{"n_kv_head": 2, "d_mlp": 704, "norm_place": "pre", "rope_fraction": 1.0, "qk_norm": false, "init": "trunc", "init_std_o": 0.0, "init_std_up": 0.035, "dataset": "wikipedia_en"}
Each number is 500 + 40 x the weight over the matrix's rms, rounded and kept within 0 to 999. Layers, rows and columns count from 0. Numbers have three digits each.

# down: layer 4 MLP down (transposed), 704x256, rms 0.0717, rows 98-115, columns 0-255
# gate: layer 4 MLP gate, 704x256, rms 0.0791, rows 99-116, columns 0-255
# up: layer 4 MLP up, 704x256, rms 0.0766, rows 99-116, columns 0-255
down98:523431504545566492507452460496514542481555506457506479488469521433426541398543560488480519503463512471527539484441483491502461474449444459495541509511499531545530479496515474530453448501513479507540481451559510516487532499475434466470528469433424428435471523495447464435514553566530453488485445586512482479556491486467513524556460551490531454479503524495498485532525503510470499506497511478444477530545522478415500489544543500467522454497503512548447496491458485580424499462510526527404556522512550456535489477424441494501462505531548482459520475523493453583502483473535473524489550514529519586536577434500491509477503558474477473467526513464459498403508541471459509524476502555453447547555491514558461524447477471465535596489520523402478599502522473487451455458542452
gate99:444544509518505583546554508522433447494497483427510458520520549523503561524533485529506465485495529550488470492469500519514474523483495504507465531522554539536549557465413560439463442477513482514442458537466483482471593479523445491462516508539532456547582431491513468486433456485567453554550472572486527543489498432414535530449476489500530516547428506466485537490512433505445468438465529533455517459429557531488420494409481462485526520551427466492426569485467523505520550502548469487485483502479568514512506515468477524441512532526510529476547519520449482538509479552431513421477505484525470476413496475492590401556473528566520518426472497537505490532499398539577550491451480484522543551387552546413493508521447489531566591529526558516490511479565525512525448451494543
up99:535515499418526445538488478564504462527553463523490480494387553505548536521542471517558475476492398547498473496486531484486523532474457545529482526524505420441522444517514496478406420515566466505474526551500501486538439507491503522493508504487491490515496489461421476460561456547512516556544544469516475459510490537507546431460485576450500550463467410460514478573433552521442508499432496514521510549449544434470511504437528500555432479532573513515491539515546556503510437551465487555465586527519507515488441493547483494448480478475479495462508480521483562520496441491504567518473471486498481569485453515493425513486579438494520513531544500517492503497513403520446531487490486506455610541573494498449544474449509517483457448525489430470448472432532511505459480475513489
down99:490477462496630526520474479469503521503533495428490488549467506562476510541488393471459495508492499530464430440450533493483443510514504552469532546595593477538481494458490480531494494519514481507503514500470498561489558493515507468517485496559478512567500448447444471461541500515477543543577503549520505465536560509445505528428579509497516518550518496465498524485448486550483456533440461496459516455462503571529430531446464532518518475528533477461472598528534504493594449457505535494516530522529509497555473553471503469437456526544528493508514509534531517436508531557467442429534520504585466456466553545509531420487493496502529468540462459503519556478523499484509538487456522481480439451422500468576482472549490434498472508490505535463531502556477501457504559514591519
gate100:467407511444494464545472564419453427603558513498516456476541434479481552475512529564526552516531490468502487439538531528488439470451472511561490523422473514410508495560550446430485509516425544456419462553602448502560526543481580472455496502500545464485483471509519542454504465454499524525530574550462463435491532539484563531584522555603509515560484465525470414558440439528489431451538466522530527476507497519519575521438527556566461573510485487483460500441527520438505438506492443575466512466555485504519520522532505487514484527468494519480545484518468481494519454470569570501503503511560434533465483525465522575564507474520536547495477504503473487497482454555456569488516531527522467506498558502475504450482524467478557470540549540510500473508476448526519464492469483
up100:551505539432511573545549497463504506461501513505498433501520456536498452498464534496560444518465533511498523522494489505556423505486473515499487457514482493580529468497484469508497547499498471435457565530505539534483505547460403501452522458478530557468492486464451574498432470512512454591473447477476435530476495483533547465500631519493577457461465551484544460470513422465500574500481602524495538485499466501552528470442524473484495496603507531513503447540425556584472492447382492553456484437559479498566476512515485493501484529451450435545506441504555452419500604487529460538449610534509559484553558510545523499532438516490543511491511485532522467479489499532457514453474534510561531537451574537416517448507472508571505514480507532482522547429533452482476461582534546
down100:471513520542573507521545485468499545487550548441491439437455472531501464561567491550545515487546394517481509518499553467563544583481436470489567529483527449500490440467428515465450494504490538496429525488532501531529557563481454481491501514409517566474566508531478594451514512532559489486531491528481503464523506431506414444484472539550560521491468458471559497505488453436504463514510515461548526477458514531508552459517430444446509550496502505602455466590541500497546514409419512533489553489522521496528537582508554509476535516545503472508428472525513533472478477537621542517532500499466500468521494477466460493486466557422534504511428514535547568419491444540508521533453536503480517465463500560423453528451569394541468442556503552542435492526474502560549531491515488
gate101:515424401552501460495560439507487408511509507509533530524513463476440485535505499473478527442456497396524528496479481444461491483519446433438536475452504525564492528499466472570515503531571526531502477451515456475513565533533423505469542454495482500525549517536447490491489547537480467507538497505553499490497525467540542537463526490484520514452516549462505502534513498448547552524520422517538412470497509500528529474474476521476500573519551494500488484475558482509399499425597525570436528514483482596518501548428507470518489523546463561448455510460533504571551513537521495573528490391487575526433476482488489489512511539500458515534488502474410472542525481449482521530447531495465495498398486453532459547515568519434539513450556579466516533501518581513478589451566523
up101:452560439501529488535600449493450439448504483535472538515500491499463462514486518535429482439478566460492471425480576506517493591482509535422517510463584533520486445513395536502530441480469415469479473515467545430446469532464508468522510466556507538551528562492528504510454461533459525504503444510515484498509514447528440416529498580507486496462546485578528463451451577510515546480545513468421553431515549518539486530535469545533485521453511521443498493433531512480489444476519543481485482535496570538578512465494511544512556446489478516489450481557471574545474548583550442499417478547487490497498499539510440530516480420588552552541529533430481511480513511483448486514508491450542548540433459402451420524494504453472496566569497540458466541511456514577552515445499536
down101:502593515465523513456497559448518603529541534485502465490488508478581527526547426531520502569577489512466487509481508528602526478442473513587417460462469519513490536466567502525476511511451541570475486511475458585562403487506530498475473469496536529512504487497452509505442495474435542552499454531510566537503446510510491517470416488462477534534493500530537503505532450487471431539509548487482548505541510469487450492437534457509446524453561529520559547552555503507558491562449490490525484447417425422567474443525490465488449487494565479612501531465487574570515505531465523554478563476473493459459432543517588441486501466502489531449453492499549509384562522520508518555440529520457417486606523530522587472558461433517429492527438490481536517510503513498525480571461517
gate102:515481522560481477532493491574470494554490496465487490431490488554619469420456538496515568540509461443513543447499489438489463518472479596529456539479521492495470500486477538517505515500460533517591476501461449498504470518487539491522362532499473499578557446503497540487505467533487515516466524500566470475445469539472474516552539505533488507471511486469415435529501543569559516498480463536483465549470559445493474490525546536482516459482505508487464540544512438486533489491522496440488498562556534485529578464538485464525552492564447485529604554495550487533413527477544476510464510583460482450522478520547522470483465507531496463534495485497467481453482556497568488521411460516567492446484558501556472446495546515468509534484571534475496468483508516500530441452454502
up102:533503514459466567466495466495516557520414542463450492517475446483516465508545537470440435547472542448448530471496438533490473496448582552499528532548408487480509556472556529478505546496487513523451478536560519498433523464471437569480632469514500565475457511523552523531536493507539509519507496500418504485521520529533454547455521497523468522473488516421535528484412435501524472504469563488547559421512480556503501538497408450522487527539505465469486476523523433477499551506456517460567449533525544579502517505551538557470460538453576433497450504532557505474558518440517483521495532538518561442465490506548472524497531504548500450449581562566480495533473530412463472459532510396468541504534471540425531428530515524487508513516463454515462576510482436485433516541502452
down102:517467476588415460474490512507435469510552555541551558353550485503511541515477518512521526516532417512437526488483514464485511505451451457543453501451514508489515498507465541468495481510507453539546529532451489478538493505470511493522475517443488553522523459561518504474492505525456525492518475464600490515554488507519538494549507539503485513550514461505474439574503568505530501495513570471489492560503556451463491507499560567484495469509455527480508605513467508514498519467567488581560554496474516533445488490481458519477515534530393488491505502484451555528479469486495509439484531481409484566531459488499502542499484541456500530528441514453492482533548527545498510494488497499477460530515508509523503536492513466510484484534535532504536463476525556521506491450486507
gate103:440528462466523432511573520464468454499515542515497586510539556494513509480507522507593475482452542494500508500464477462453467506425582488441486460462435471482493493545563547535414446484548497534493596539506477466441519453524583585508528541469527457537563589552579495569444474489493512487553515518499458422482494513555502556523602528534539547494552489437512487478466481543503471502497523477546557483490508451540491493490449522530458542507524519505512517512504466446500524519463519506497442468485509553514474543475478512482460481529546498537508537587534505526451477548449564532460529492487493467509440480482464477454519506515486467528469501577490497493460502488503440497503456515541533498472438480510537498476544531477542501456445504520490491508432455550464517488389445
up103:555500507505466546522492430579481570487406524517517499508488513480505474496456497478505476445518483504463450477487549478456505477504467495488477443497449459557541486454483555426447531525539491424447473465512534508508482558483386448493485462406435534575460528524489481535473497526467533495461471510537521470455523448498427502524507529429505465478536524428524493483544459540511447486499478527516522552503528424495532450554500456497517510537482469470412488464485523501549481453512507480532516529517537515467529506516504452462586468514501479488533555501438516478555523496457493489581503493479553498455540478545495491535505489539420506545513517419406508485509510565458547519488560463519536477505499427527411491501475505440500495514521487496474439491582549490504447411470500
down103:470451534499486492510454517537504482494533506482462542334466481475544459452467481491564505547470475469558528559479513494495452499461568549483425532500470457453480505487547492494513462469460535493472535425499446501512469500574501551495498525534584488440501560542465490498538482451458467542514547489503489494609499507421431473526498489516499529469523494483465498522505548485485473478558495475495526461528543512528522512449516488580469554499495484479518483550520465541495496551526468531471506532441438534540450500434582542444503432471483520393467480476466518485482479500498484457498495547516453487493503468553446509493538436470503502498532501560611471476512512557506469463521467415484556515490516546525522542472562549510473496513501484448546500475456506497541564487440522
gate104:454492487441468447477423528476448486484531510461577596500575495579561470552442474551495425637450518494523534471501510572427569410447621529540418500500508533541487463408468478483437487546482470545424498473518514461419412542510496468459466470438583474495554518598523450488456539487467513586545506481475516535509503493493442488623564500509518536515529452454531541509545506500511466460629465558569548477506537507486524556570465510553419533526532477436460550481492505417554415434534530508482524539508497443483552411456539567546429476478487529515515493486511548486504481521463424518612483541455434493510507480495496490463514505535462452521491464524565568547488475480454538503528515501474486508528510518469552538574546572449527416495514454538456475493449484568618498438480543
up104:487518552500503458554540540620443599555544482489483455472444499473527562491520434487471573503420514515461530461526518450528456507524521490549487482566513477537511551488556565477500547491489517534501452526551480555489493429447483492436536411404485429477425516560571529539505436504505541522440574452553522547586493457489484528468472455547514478525482526468471532568481467540512506510540474537556476477512514412402544450505518492575625492543600524533536506556543507537504522457560512562535515522522457544464478552407440512434569498486503441490429483484517525585564524448520487521517506447590417500525529525481520534497470501442476473506482508489482497493480510544508450452511481554545479460557494507514509478491483506445484478553506509536483471481507520524452474470540430
down104:435479530508545463603455522515511538456461472488495491563486521560488429446518507492525435451416507519516486458550473448486551563488489495427514471535528491560481523465414531460532532455463537488528502543479505441469587508521542495543488534524458531477502484519472523517437580511523481479511519465527526507518490461534484449500512544471551427570536536466497447448475587444465502537425476430498456547437505493461556544533474496600523558512429476526465475500532499584539450466519473566432492535555478421497518428499468548521518498609489449486470582469534459544514476500533548520436551413499447488476498486508449481426551479480485469484457527495482544417525499490475565541497546460475463559517501540401423518452484416502517470540470544547509527466464461557452474405504501
gate105:496446484523494538483545557444539528566604488474536556459552468484478502551447508590537504451458480485514430398556498471500484459457447524545482515488461428446469535471500539429475511551474532534493527488467452428513516532535536521441492533474510505454461539582467527505566513491438485536460485477543480499496565482464443569493590485604484509630511469462501501501535468451447514523480486582493478504564516528494525549433490511550522501567428535438494477504475526424557529529518466551524541509542474460474494488446577515464416576429442555524544502475460499558538505572465500533521474409440424546404427530573536464474518447451513516466472505440550524488515529550608491436549505518571428528508528533511505454556554467483520475481485491461467440500484436441507394425422554
up105:552493579509561555499434574526478471527496512474561559523505518442584436504452483490501522528430482465494516479481481569554450534540413553516474486477468472472462393487519438495507518618535467485441464550480456461561439476505513449566509454541530536505491506490531471468549534535493487503531481494504463495509507498464481540532535514546575547544622460475524551510558526463486533534473463513526540490499544445502548540414383470614518542467435469565504492403506400570431487528485487437489485454514492545452497467490569554561508550502480522523543553462442536460508569547532543488458525459469445476484475448481413483618525405513443511487526464478532559480501504505494535518482513447467509484519520411517446439492549509509464499530542495497471447490496471523459458523523492
down105:508472539578474493467529491453509484485519485517523492624444573363610491498492513540526605502493515545471559475480536562476497468527555463475445524420466554527469490579500516528484477462495388566488501542502532516517399530490460502550487534531473525531497460435539523491487552492489477546502460508480563557505509508468478526505497552497561600479486552596505602462461548513548502453471418480529489519530495514513466490530547485477551534474578479534467468552499448543460482478444484461502523429474523504476447506528531437488544424609460486485513500530537473618480478483529566502519506482482495558428467450499472482533535457513507604477527483470433488474436473446465512525474518477513545421530504474589467516435493462488486548558437507509501544472496470548528506553620548
gate106:474533541516512585445453556494402488491512500498479467458533525498521499555512543463427457478484578514443473440467453517499471541490520512514458455547583498514497517524426481577569449439495584524452441425466463416524539537497520453492520486490488504515503433395518484502473432489551507486503477495421559477416523577443450559562509470525469536524429476455499491501473532448494463540425525598494566472579524519484471469457474519508501536473453500510508497488565460420489487510485398486497484467508506492490490581488508472471487496511516549536475439407525414552501528500527495466545510460482466397515457534500552440510457517542569501487570515484423521544456409541443560551418493455494479461463549381431478429489544513561531485413492515495572511498462498538552496530450551
up106:574497455460535477517549474533477519495487487513500542481559469508490484514520543530509572430475492487513447508521459481497486475529436417467435418565450430510484511479471521389497511473503514460534575466488469549573456478495464480525521459477505496482553487382516473464480524497498451504473457443490496561507468489545436447512454497491497465549449481497468566616421509457427525493467444508439422452557560522464534509535485554476597592533540484518453526456543471447568554535547435517485521476500451487454499447491468477532536542518456507507428518506459538508446523469493468506479519540505509421562596501463590544469531550594536505451516515501513476509462523499575491516541539510437498450484467482488453553513585530434489482531468507487555476500504514533518475527468460
down106:508479488472510453479536454482573474513494493513443491540462512550457486436489494570563558483551535448541474509526518532503484527468437467420543545518442450449515570507500462428485524501466498494490514477525483543505478452395459542432564494550489446509508453516546507532529460485500515567582479511459492461544491488476475400508437485513468451495519506555510507504566578563466494541483472398515520512444505499520555499525465531474460494480484458446537527543499520532530491539551457522530499543536510532412534480455495452509492550472512423382472475611407472578489474501493437544463486506474524486462519553506508497528482453525567543577501493532539522589518460530518425460479430537492491580521473480524432547538472501456521546578513414557445558511544575506464503551490533
gate107:424543492524504426506491451486509446506441516489572484519426480516530518483543564540458496468531496471457516487480515529507535496517488519492482529466499473543457425437501491509494516559558517525512560437530552537522533528488492608501454497566473454514486478550526479479522433519515519431486458513560584479511499513527443480504397485497492497492427470604511414503484477473518462535512409439439505496524468516520555466471483501522485522509545485467466550533664491553515461541501454444528624503585462496472498509431516501555558501516495549511536427504487566506498553509466503504525477529550523510468536528453486434476549494505481439456497506477415513545541392526479460522480490500502561513574481426457586554486543463484472452475515429533549508496497527601453590501518551
up107:538496530515546478553538535561543467505521516568505533555490471462461428518610501531529554511450467461431525506473502549522500553475555493500527430534511511453425456484441514516504566507511542521487548541534450499475517483546559525488555541449590501501541552412451588504492539465545507551533513458447524454491549544474416457519465417526441455541583571489494496477492531467550515440514563465496515448447494432514496498483504461569522496570514542634568517531506575478504453467474509482511525453524550544464528503522493467541519503435417541490472476478523560502513485539534527488466510533584527436626498523532532496558552467564440483476487568516467547489534487482508449453529565481495542471496497566462513557512504481487537540528556509497503514506485519497561449461484504
down107:459464523491497526478551554550526527451527484473445607364536569447519500470476468458581542486466514594531496513465478484405491451436525481539469517474516498569478517512459489501474531458501519512586565476544460501538511546518559504573416483458472473529515547499430476499529518430441481560432481462470491524386533585496536528528484478521471426481529530497493510517500497482525493532470470578477445453544524465476511448503481550461486516452527480506454460517477431509456482555505524494463468504504487477535480551513477533501466526477453498479512532463453486518548457470492551511471479447433553505482445493474435513524436568524503504557484561533492468474508524445491533487454493508510414463426527530478443523500496535470537530447641473430499517416474460516499460542480457
gate108:478439496494506451493508460496504455518525557559507522476495523519512440502478476511467458534525484499507461486414516494462540429510440552554469517512550481491514479527501400432439473470515473449498486426446422501484488560481479500512467521555465493544506469555473458541508544497523438442475426499487502513500494523570513417538524510550535517506515462457512526582571515460509501588516543514534503474558463471563486556444488558501481499580513482513489547470474452465492526507511560481497491442484467524439540477417475519421496499508478574479518510427487524512503524529496462421490473551460432505418554490390561511488487437464517503498524484441556426516439503522451499476531484572553507493495582508458506500500524469496526549496543502511479509429510605462576486393529500
up108:508510505471417576494501456532477483448522532424544492507494445467443581513559528453445492438547554509527470495474486572482542448492558476486534474456506451468492550440530600462520490546554524548513577515532565507508448418477444469509519498552511470501510547446468533525466516573434524430441492505509484489605590557441481450499532471490586501486488576546515463508489539516528551487536490476494585532525494573528554427533489456500438552495597542562583502447448482560489491409542490499474527493469537441509533538566486533468457464512431510497465544583533536488570431544559517520483515591512492501550457470520465460498579512515472478486484398446412536498529494475504495545486543479433528549513468484532464532505409532470541509515500384452546500559506495564490555567600566
down108:408518459501480480500543477493564515487499518476512543405489456499497516483497538493474505457506493567509491476479468501482474529414493502494492483556489453489473509466473500483509509534526468526499568468434506435497487502532511502486509493503558442525552466485521503525473452505460545556529456553569508415610506541519469473484533524461504505498480512509480484458510583532476560472518491578460506492514566456508545475592533518548502511516509512491486603512456471555522564470501483507504522511464548450500505543524508516520473514534499563500443491501499518476529554580554512468493502538632494539531473453480525520470549513540590472518452462420540479657472455464504463545492549517471472549559453434504507486468514548509491532551553483464530426522512492543497491525530595
gate109:486468503447501505574498549546495480564410492491617446444515507483476519522406486559456475470472517532524443473426481466435482482488513500467408538512482512544553543427468529478456515460459499467429487495535431472441443510492438506546553542487458505462504525510470513526494462480535497575562533466531525528505480444489541535482540553408522469592484551470538531513458513523507535473501457556538544441473556492595437514502587538539530491475503428464484536506481494403572481514566500517474498467510449447484450553500401501578465499558513478532517513490489512541464472506525567451449471483517453488469412484490530524534498474592437410523529478501484496540480441523480451589542538471439480567406571571508535521524507542447586526434473535518498506504455506520512474455445499
up109:567516470469524472524510549500507549482477514527492534494547498551517469557466512473482559443631513475473474473531515561492527485505464447556577494567532524479600582467507461514518460534495558528470561494575537583628545481510480539567506570457431453546527488466523427510555503531469394497493494483484511415497511529510487462501486426425445559508518524436476511522493522515497500511493467428488439490479486433524501537474457464547555477458426481499536508509444459519478498448394462458479547525530465523508462492469594532470447498480474542471497501496439549524466490461476411574494494465452483500489472539504543537514507445535488563493502518462505451516502462454520547565439554565512552541545494427500528538497461558542492425498489430532428525406526481544458514525489545
down109:478469529497465542388545502529499375513637513467540485462565474542525566546480476514479483508453535483546544552460552517490484521464456473468488520487527532535552510500477526504493499570489471454540523522449443452520533529542494407538496408544408572529469595515561507487524481501508525452548554485481501568626462492470509456530515490476574426506488446495484547457557529513491505553455454540480462482458534493568543489525512519575467482470462558472493505584494559439455429505530493555483538486508485525512464493552478542454507500477544494513480501431477469476506535517463462488521581539622498410467506423475520422483503458525517528462429518470550465563585477467530552458449524426548487471434523529452475533471515474490530465445509462498524516542526560493577432531565503
gate110:544469518500531458485559544638527531537468513541446518492535495538492477485548476424506485534410508538448505454468517510470525526498455491415487429471539529494468442512418544499508510483457507511450513524505568463473494515491424516634477490471531442505462505480476498519489475512481517503578447492464491423520544508578520437505531491492520509439525540509500429500381547523503511484525538518479464441416471439509473444480520480510517518494542425492455515551507458491489480472467492506502537552538500531413476630579500535539517463526520444479494447463509615484509515531543545528549543541474466480462471464537473516541447520545552567481523479486459458571508456460453532502511527501540517534533445498509514520523492499527511493492506431413579521446484507562458482538491514
up110:573497455525538513514472513552424529473429512485497505487491501521441481479509538487479510576474441486486502555531488475503586472568558519458491424542438531474531612495559542496506523549532528490530499525512495577483478484467460522522500438544520518488518524448534517462482430489500502491513508412554496455510519435439425486532522424433498567539482518531530493568524501517463478464449464547451560597541521487443550487543472435520551482457458464604551517457435592476519395495455469415458471504524519522518516512526522477487484508509500564528447521549506465483508545484519526542450426510463525460566533558559524466567479505517475555445475519523467429484510470498521528498562558513524507505485497550471473486420492486474502491520437494469553493459479550478496459510425481
down110:435454482510473531497488500498485485444573504526528547588473507438457476496466506544572538390570514422545502416542493501541485537525563520532540568543468418508502491513547443557519496549493466497541469525470507529503428441482513484434489465453476520456513454527562515501511530589539524578427533507530535548555432468466522554513499529496434492624520484468475533505629509550488490531559518482535528509520482526559522565490475505530533509432548558492513500495547519433480526522533524495493564477492486522562542431491513487521533498492510560570531513505523381494429519434501478533489461490474563532559528531503509545436523468533461393444547463524492523480534529459537505560521488447446530602471509556503543461547485477518471537476494518532475487459523473453462534449507484
gate111:504503428519485480463478565532515479417443582464497571436523534480471552567489446489536474479460440543436522545554543527540466505447508497473527548587540491474481454470505518512496436504523480481442423538532485442522431484567548425492514405440546521515453528597475480541493564538584459480572509571464527495498417583471518517440588522549507542534485478461471378465516500578532496459445484464507452501484552447510473483475494478530483511482530469533454527474480509499487459458537570527582513546538524503502545495540428483569500551555557501502442468499527533506545501531540519545494417421565482480442554481459503445573502479420511547467526595479444449509585527455425486498534513517512510558438454437489514515474455591542506472500491520586482497457496514476501522522571476
up111:552467513477502520488422517508450501533467541533485515474470445485499509502523502534548517602482521492528527529501539506398513488462432609538521441474443511426517486486493489433638537444390536546550514518517526437514431512453516489530577542622552476494562432454504572478514509465479457536549488507569479520530462576491431555507524474522505459488606535514531583476487561531552498548512477572406607517503525542469469461476497438501486551553491450585562497513510408427494514443474406428449505508496454539450448567448516533531489567487543473449462530499442460456509536434597464487437434498514504375513504506434481506560446483499471508513483458546537558549474443500522517508557567534492531512510485536551509449522486489478474492542466483520506461497490495488492513491611567
down111:512521516531440505569555529508469440516485450425517593330529421512427493454460550545482456493475510488484523530484518462529524562477546447467445495539549478599510475455488492510560517494529435485510454577490504493464417510556548474470542529401466467495542486471596468507538452446496491518537493528471524461540500500464496502514477521456527531550442553527485532468501559502486443517549471490572487510409520560472496533487502504534489534512530459501476451524477470473510510565511472500440500441471460502529495491439447482562509467481566398333521532522556452569469576508503502454489446471493639424485582505490537556484521625518484444505411530531485506633601509487522394506438534449509511493498580606484503466559454476466471587456503466462498465500480461389465531452544547
gate112:448489477504509510461486514430469512428418490513523554524481530570532509539481541554471483482488555465448469514439529546483516535544520417496480393461539494497501420488476473537477495529438458476492505500491497497536564486485564496490538455474438412552505494534501519506478550527550530561474498516424491470504547446601492453453562582533466526452516524571554514542440518535425454529577505467502490489569438521498519531507473520521528541518516508475482556439518543540528606562511475551428464475423509525468428585477451477511565422569535454492505515522458518473504511464448524468505485408539514537463488537548499504496531568450549526472510495511489478484482532501474419468473418587523467494540447495458474487526536497512425503445504498548469446560477588601478485480451535
up112:427483472501492428470535521464464565480533487472534534472465485495427516463482605507461486522510514419494491490421565504604534462497485526548493451488439506456483479487503558510496487478498561492505478519459508485534475508464518506500466487534549520543478455460577508504465451472560535467497555531444447489539572521435491513575517571519439485497502463466500477491506449545531513458586452487490494493466507459491443525503524509480438526574433468516516525443504482502480555472474550477434491509548447543445447540426466493556491497539568564502518429593528493580485448506444546545459437505540519487437502497601519498556510535470624483503536471633526501531523569524424441511556495487515462492493406436508431528551562514529443553485422425522502517574521547432483412492523535
down112:480507476473511479509461529519505514505464504528514501763571416536524472478495483517509462523488503457464443494455618494455570527519485514486546459479529531457416489522531485507423495487499459467500523505452496565517475570487442500443519493432501500565520506486526547457516518508610523480520564485446485535537527416501517516484545547554458506397491531474501579484408447480511443513510499477479555544521518545496490516471504521484500496510534487498501385440500541541460524551480543470538484460534519488437473556489461563553544563505534523511511517538506439455495550494478487477543460449486452534589505488512531489510519566554482540556492480519537464415460548503451473504489501564517502405537439507420468532511463440475497499540479478551467469561525534482480517527461421
gate113:447451541512487400513511495501554523480587500507543530442503478431495481481499556554441495500384509527533510474483505518548469534434536519479412497478551467479482507503474505476471494433414463490478493447448547494539491569478539443444500582483464478450485552528482497486490589446550484511455455506546473505544561512422519432456457483503476507522451458499480543512525516515531541530508464478527434495465519464481522475473495550539432473521489443471443525518536453453481456520497565482422549520512449508504499385466500438497568439438419534467430480525562524519498593551513444472495495490487560406510514472536502514490515455428509468493438480524515585481452483554537538530507455503429459512543519595450502506545496582449526525543530483467469488541480496539497484437501498
up113:503519528446514442504488493530488440539480469491547435475502482533526464510481436575469551494480471493544494464557478487545397480473486518598468402520530470471554505473528554442502500494438491439550502547555520543446540505491490438475523553543449483474504403431479516499546598505521468574505554488457539504500508441487502459464556459457511407480536529527446469516551496465491440493539413444493527555577451471473550496481492453546540488509557492484423495510460493525495419476478531479464469584476430482460464488412496485508518535471447490458444489523485377458493457477523486500503526564547490511549587514485508515570466466508450522395487545441530504438530465493471528561394438524438546436443473466560531447403493517603420522552512526609515501457486483497503446413476500
down113:452457513443444498478505574540499485497505471470517507552464519536492526489572455483527557452515449522475506547537474457449423473458417543586455447532476484441481490420528560463512479535502558448621495523416536496449527456456535518412494546505442487534480503474482497449581439480468525537557593577483549489461487471571463496528505503542557467459460494494467492465527508418480553484556405446507511500581464488491487552486476510509556428508534484555529503493438537509407418510512492514467472529475452494509511505543443532485502557513526503493539413497478458491549495412526499511490501435527483484464581562458471504564506504523430460502519483485441496505544546541484520437431458503448446461592449378555574457466516431588429522499465529536475550491520492508493464441523518
gate114:491478417548427514509571510495501502623523480524543468481494492444445571514543532524525464571502556520550459550490544524474454443509451532537532526521464514479459520574470486454450481454586563417550440514459458475494547477511549533489474483477528424476535478478475496532536522529631542507527494516559480461514472481475497609473398425517479470529471457504546434507527456489538485528483453445524497423502507507493537496477406562497497547564493520427509486497492462473492474519553459512481482522485555523472516441525484526546527543552521536500513481486490409511565470566469501594465558482556502505453594415508473510480526499538512457501457458464487554502549449501493506543476495577487476468585543408544523479521543565406504498423550487589605480443586504490525503475465441
up114:509504573482495429537552507503492522564506437528461493496500546525411558479505517482501515496552531541550497488501488456402461481473472529473548535556511431483476513524510444433515463563531463420410512526506465469499483550541553458532506539523479478481508534519595432497501548490518453520486425407509506506467474478517410497522498519461519531486540547515480557484428544491422521508606502492545462469516543533431494542449495590514536500575492516456483547525481482417505511519530445519567544528532440504522533546509460460583555535490495480454469544476520517523502557449489465500508520481494495508512472479494537504465562510526447490453490415545543496532512485422547457558466480505462485497555480466503494453520532467473367440439541472521489535534454469468479518426538424
down114:435519558526477531540449539519423456505561497452473488595526467426467588536404505517537527573527447433503466457451534463386470480574466493495515511444514474488487598515493476487408522485435509516519476525424453503548434480521495511485454593498506453447468527506465519527505540505564502486535552504535437509399454531468494550485455497473530508498401469437524449501455447470486508481506514499541523494578547538468559524490463528483489483484446537477469436483476463550563500531569447463520542467487483468492514513601485491552506530459466496488502504578454460507511497452473521517474458512356550507465531482520487465501454528488529476511465517463516503423518500517455540535545529494449563491507486475510477520524528547571469514501447555542569511461540495556501518514471478
gate115:490478461500574449498510504461545554467550463462452522445519496421490492505494507560453436508469494489491436460529465463464517519486517571495514473535458442467547454539542527548422513485432518469458532464552523512476518574516516498465550534538494486521564470495542506559472454474457515534503557521441527444446492577563510554561516473480529442480473422509496496498479480535540513514490577518540494496413444548509546480451478541520500482553443405531466479514516484535466541493494449514501517529493591526476499464455523449480507470517512519548468444528535521486544531498532542455502513504562454417497488560486500502430460456560450480465522479510494543488488497545513482513519463505450443505512544583424483509498517533485463549514571536426483558504515467468498494457451486
up115:467501491511492508504460565500474504537542535481462525470485512486480506423534483526568464522452514562490456500495436453530506506438500513440512496435517501538434551466451486467488560397490539476542419435449566539502582473493497522473474480525465506502527476497477442524469484494526488513485533549469481449495468528500551566545532489469484460559425473464488453515519529491447545387497511497605438513454472523449510432487535533513452609464522565426457531481520420505553463547445520495517509447561496481488429565428437498528523491443504487530534459481551461528552488478467486458526509524536517542479540434532496509483509487454468454526443446515498519534499544520478523499490546476541512495442587439527505417475551535522506450507509481486512438554537499583516427418523474
down115:496498504482577479520426504457428488488575515505484470345473507468504441489466494503548485428446501523507406518496476436490523459496534502424439502492453451500502506553559503452435562463510546492520420450467549494449531449526494513551545476463447463488569487551526482481521475469490519530515534471418518477496502508457460515568480493459476551568423431484529477484510485506501482414501582461607507485464458463480472495456515528523462513431470478527459545504487500545530536495508439493525498496464526509524442520508545518468563626481556492482528482481521468522557489558533445472490443506685516503539532472482541472445532482475519541532483444498553533500487513505461447475488476514443499504467542512457547505463517504485493533477501551404448495506562447515511521458447544
gate116:493520513537454597492474476514532490491561476459508465506482487503481541433448469493492497497440507532530471492529518400517578539510475471469460512556522533523473468531534499495495504453483469440468466464528428522530472467520513493508389469495544545557508502545516448573413474519499465456496494524516497463586455503486500518499473379503517509500454496557482569483579490538518583503587518505541465471465504455539568461543461504439504428484480437443547500514509538496505526528563539485549466505493494420519418471516513508551503523540550447504441522573444568552486545511532477517551490539527461504519469524512493595539506515457461506470449492562501504533516532504513493485540511518545488490452525474484501492517486566499430571514512541515480496440453548545542421493512487
up116:424429404446483535478504506451498535512458579478452509539516498511567457494485507487480528480479520507442467473500520458502507505452580520473472410453593501538519444533434495541512520550519509567473542474420423464437483459450471452479409549566503441517481461477515475488457500440519476498551488492466472524461551514477508513513530497501476392468571527438489501503529538585470506479534526471530515529532528569522489470494527519525587503510626526457497513520550451464480484484461523504488513473485459393387515495463507539498517467506478538526519515487457474459497481440450467520587478427493493548510441487521522462477441558498524460480501491438483518546525513532518494495404523513550454508480464401544501498531492488569469506516509494487503494466476512494452473445552480